From a checkpoint of a small transformer trained on Wikipedia: vocabulary 7048, RMSNorm before and after each block.
Each number is 500 + 25 x the weight over its row's rms, rounded and kept within 0 to 999. Layers, rows and columns count from 0. Numbers have three digits each. The size before them is the row's rms in percent of the matrix's.

# layer 3 MLP down (transposed), 320x128, rms 0.0722, rows 126-140, columns 0-63
084:479513512552482499538511515475507521487505514497510558544541495480494517500476494487473491501461523494507494478584501475464501463511514481501474510492493513515508542521532485492459484520523506
098:509503480445490470458521468484534494537476536481498514480501476534504474478504502489492478511513472495527491526533499460520530469477482474477487552472470501536444512494519491452480478523477536
103:550487517458478529545470457487442509470503439506529503462512500537452516496503511490477498542520484523506486515491517468513463493506479490467506518509532512485484477502507527537523513523516523
096:500509482510504514471459501489515505536490477502523539504499483507490519558502502526487518488515511509454490471482496486546481523458515509479502544464496549507495532497512520463475521507489480
084:475482466503513517518509470486521502566509512500471519475529485484489485476468470505485487528465496480524488472479467535463529512542541477513517502470535540450508500469441528547537488494496478
095:504524509526531511503513511533494490514504501503507499504478493507473434560484522496487510488525508541499514498473506513494510512510451559480468518485521506509515541532527472550527514507483466
106:491500511490479475524535509544526530504516481489541475508469549518515496470526523517498485543513524520488540499495512511529542508522455503486503460532492495500462569457490509535490492496541475
101:528467514472483501513510511492485480488516473500461492511518485503522486473522502519509503484503474475515549473461516528490497486482490459537460507481495487480538476508536512503486489494460484
092:509517506478534492512463485515524526523508491467543514454478508476482511485502462515483496496510474517524456523460525445502515492521566469532503505440521467479516504479506498509507527526463548
101:469536493499506497532505499523494496499506481459496534506494536470539484542479494489527463464512488518507472507485505537463488491490499496507483500515543438522441477523466489527503508463445472
084:507500475492503506559497509507490479462509475510486469481491465499492503519480512518486493447545446517498508559506501514453484482529489510491497472523505458482519491516503485492530563507464466
092:534494452529513547501491547498527487478483476495545541502521473493482466491524470493483489510488447476491484490530506526483480533513527521521469527454423478500508508495508499535488481500489505
100:480531508505498473500482516500493530502503487471491471501453503514462493508515534458534499521504482514463501502495530539523511513456520507478504514521528514501474509544505534489523519447512507
099:487471482490473504495491510489518492508525517513530518517523523447479510495477481486494485527503499488511463522499501488517530515480525498526504541520506531497505468514459505483501489494480538
099:500510512543477512526488489462506517512492475492488491544480528456437512499531512504494532459485544475490491443491463464494491479448495510536509525522532514495497539502482510502509458473484522
# layer 3 MLP gate, 320x128, rms 0.123, rows 127-140, columns 0-63
100:466547489492483482474559457456513515456514484482499516466507507520497421494471515444501491527484506515468479511524482482512481492461502495485486483546522521545527494535502490503473482482537521
102:526513485476488524515510478465534497454516484480460538474452474541481507535525500496496492505495549491490486549497504537498504487463456499455470474484490502493542480445537534502539489461495500
109:550467498463506482515511536472476516536509477486481491475476502520525503509491519554488497497486480526479501449490502502541483497518495465496521528507522495527532502465473549508486471500511523
091:514522501522540496502525483485543493488518460513518535531530463511517486486491487493496508468482530499458486487461485497494518551497503525502501480496493502472524505529512478465514495502479500
098:533471458477482496489539454483518495498502464493489552477532461495524471529508504473534488466510523479515513480506491536516502484494485479452508453504468504466479492514515512515495451513477480
109:460501534498501511517487521516500492527544478549519505467488550501434496484501504540511490472503521480495466524468515491500509480494505499497501492461497506493487510502482486560506507544509481
105:536453528481477516513545510468529472487466515485490491551509546495461508539540490525536490520509505504491451479491473501545544459539478488461483477524494511486439481455517521498459484527524510
101:484535529501540504452496495494478482538517481527538484513509470484502523515496517486537493511472507478490491481452494524447515468477493506495494489533502534512516492517531477439540486512542514
104:504511521481512501527483467506501488511505456455480541492465509505523492506461504465496509524442510451512500500500488518509468504520498461479458488511512480519477489503502517456471451532435470
086:513484501510480502483468478500476502515524475529525526491479504483501480525508520505467470486481516496492478515543494548519523493452519477438476493531464524497527507513530560469502533470522492
099:515494519524487508493455507500551522517539473489465518471488488543514520494498528518493505532525454466472493457540535484430492499503492545541444493482533507518500510516475474513499471512469531
101:497505507496482465497497496507478464484533456507530482528451537543465517467506538510512473518535525497496472542546501509549470489501518513472485516534482480497510475489504525495501497476504534
112:487486456463523484508501485485507482474498513500503446497521538516529501499503458481479511533525515445503484457451463528503498515513450470532438494502499531520523491546496482478481516515498522
103:480526557500445494540510510492494455506515517520510503490498534453476510528490518494509541502513482471490484507507511476527556463535522452485482516487500507491534454453475487481475498468497496
# layer 3 MLP up, 320x128, rms 0.126, rows 127-140, columns 0-63
100:471491500532472498514444530512496479545507513470507472472498495426517451496552461526525516496478498533482494527506493531490483503484495512511516494548484499504525497467495542470504519471503511
094:510475498452504451495500527515525502494497479510507506523557483495512466441468511515491492524501482475487513469467485491541474473523517538488500505526513478512488518532477479516466521531507510
110:474535553535485527525502508494554504508509491499452505456462507520496467515479568503502526508505481477528463533514508489472471503507523535475475519528481476467479453511486462481541489521524466
088:510504488451506509503497455488489520555504497502508489516473517464469529492513494458504510510499467467471491488521443512505514492508533454532463505489466526499509489547447502512480530484495508
099:542521507457512492473511489500484483526465484506499523537535465530489494537479467509484474459532533509465505469523486519492480499473495465523533478504459492483503511479520481508507452509495506
115:515486496515467520440501519496517489491511492531516506483495497557537556486503459537531469502515500491537462504455461493475520493506454504499505538488500490468493514503457527481501478496547540
107:468475532534525503514526481499458516506502522511516557527489455504474486473470543477474504529476514497500460523462470533520500497494553515485523486444542489491519492494454509535512446510505502
098:518505562539540506531520537527509512499512471501512509467488519483514520481448462532496527514550498440487501500511516508475480497513490512476470553497475460509473516488496516471483460521499484
110:507490536472519471521526422522501497541468456494490531516504483515480496493523493514536482517509506502490476527507451505519514480542504498523465438498521506486460504467484472456504497479508498
068:498509511485532477538489502489521500525426550476446493519519495564511494488498502508516511488520498466515517476492531485493452535538504534526505484531529461459506525475483480524488518459485486
089:509535494507484484490464565483490492486461492463498511485524528482466485495474490511514492489506520494487435486482537494465464506532480455501444523528511528504500510492524499490504518495494480
081:478459508503489493528521498494524486504517471509500537513490487503481514502556550523530492513537526472494483505552485512555487503523472534480471505505524490488480497464542495507488499453499486
098:526492513514504478514499490481545479500457540516504534505548491518522463482468515516500527467491482499494457497530471527529480505567537529465512530499496476516533517469466497527508489464480437
104:467512491492497531528448450541480491486499510522447519501472499505495514510464511472528498486513479514492464474480499508494482539519488510469498521479501500453493502534509507536523522526498495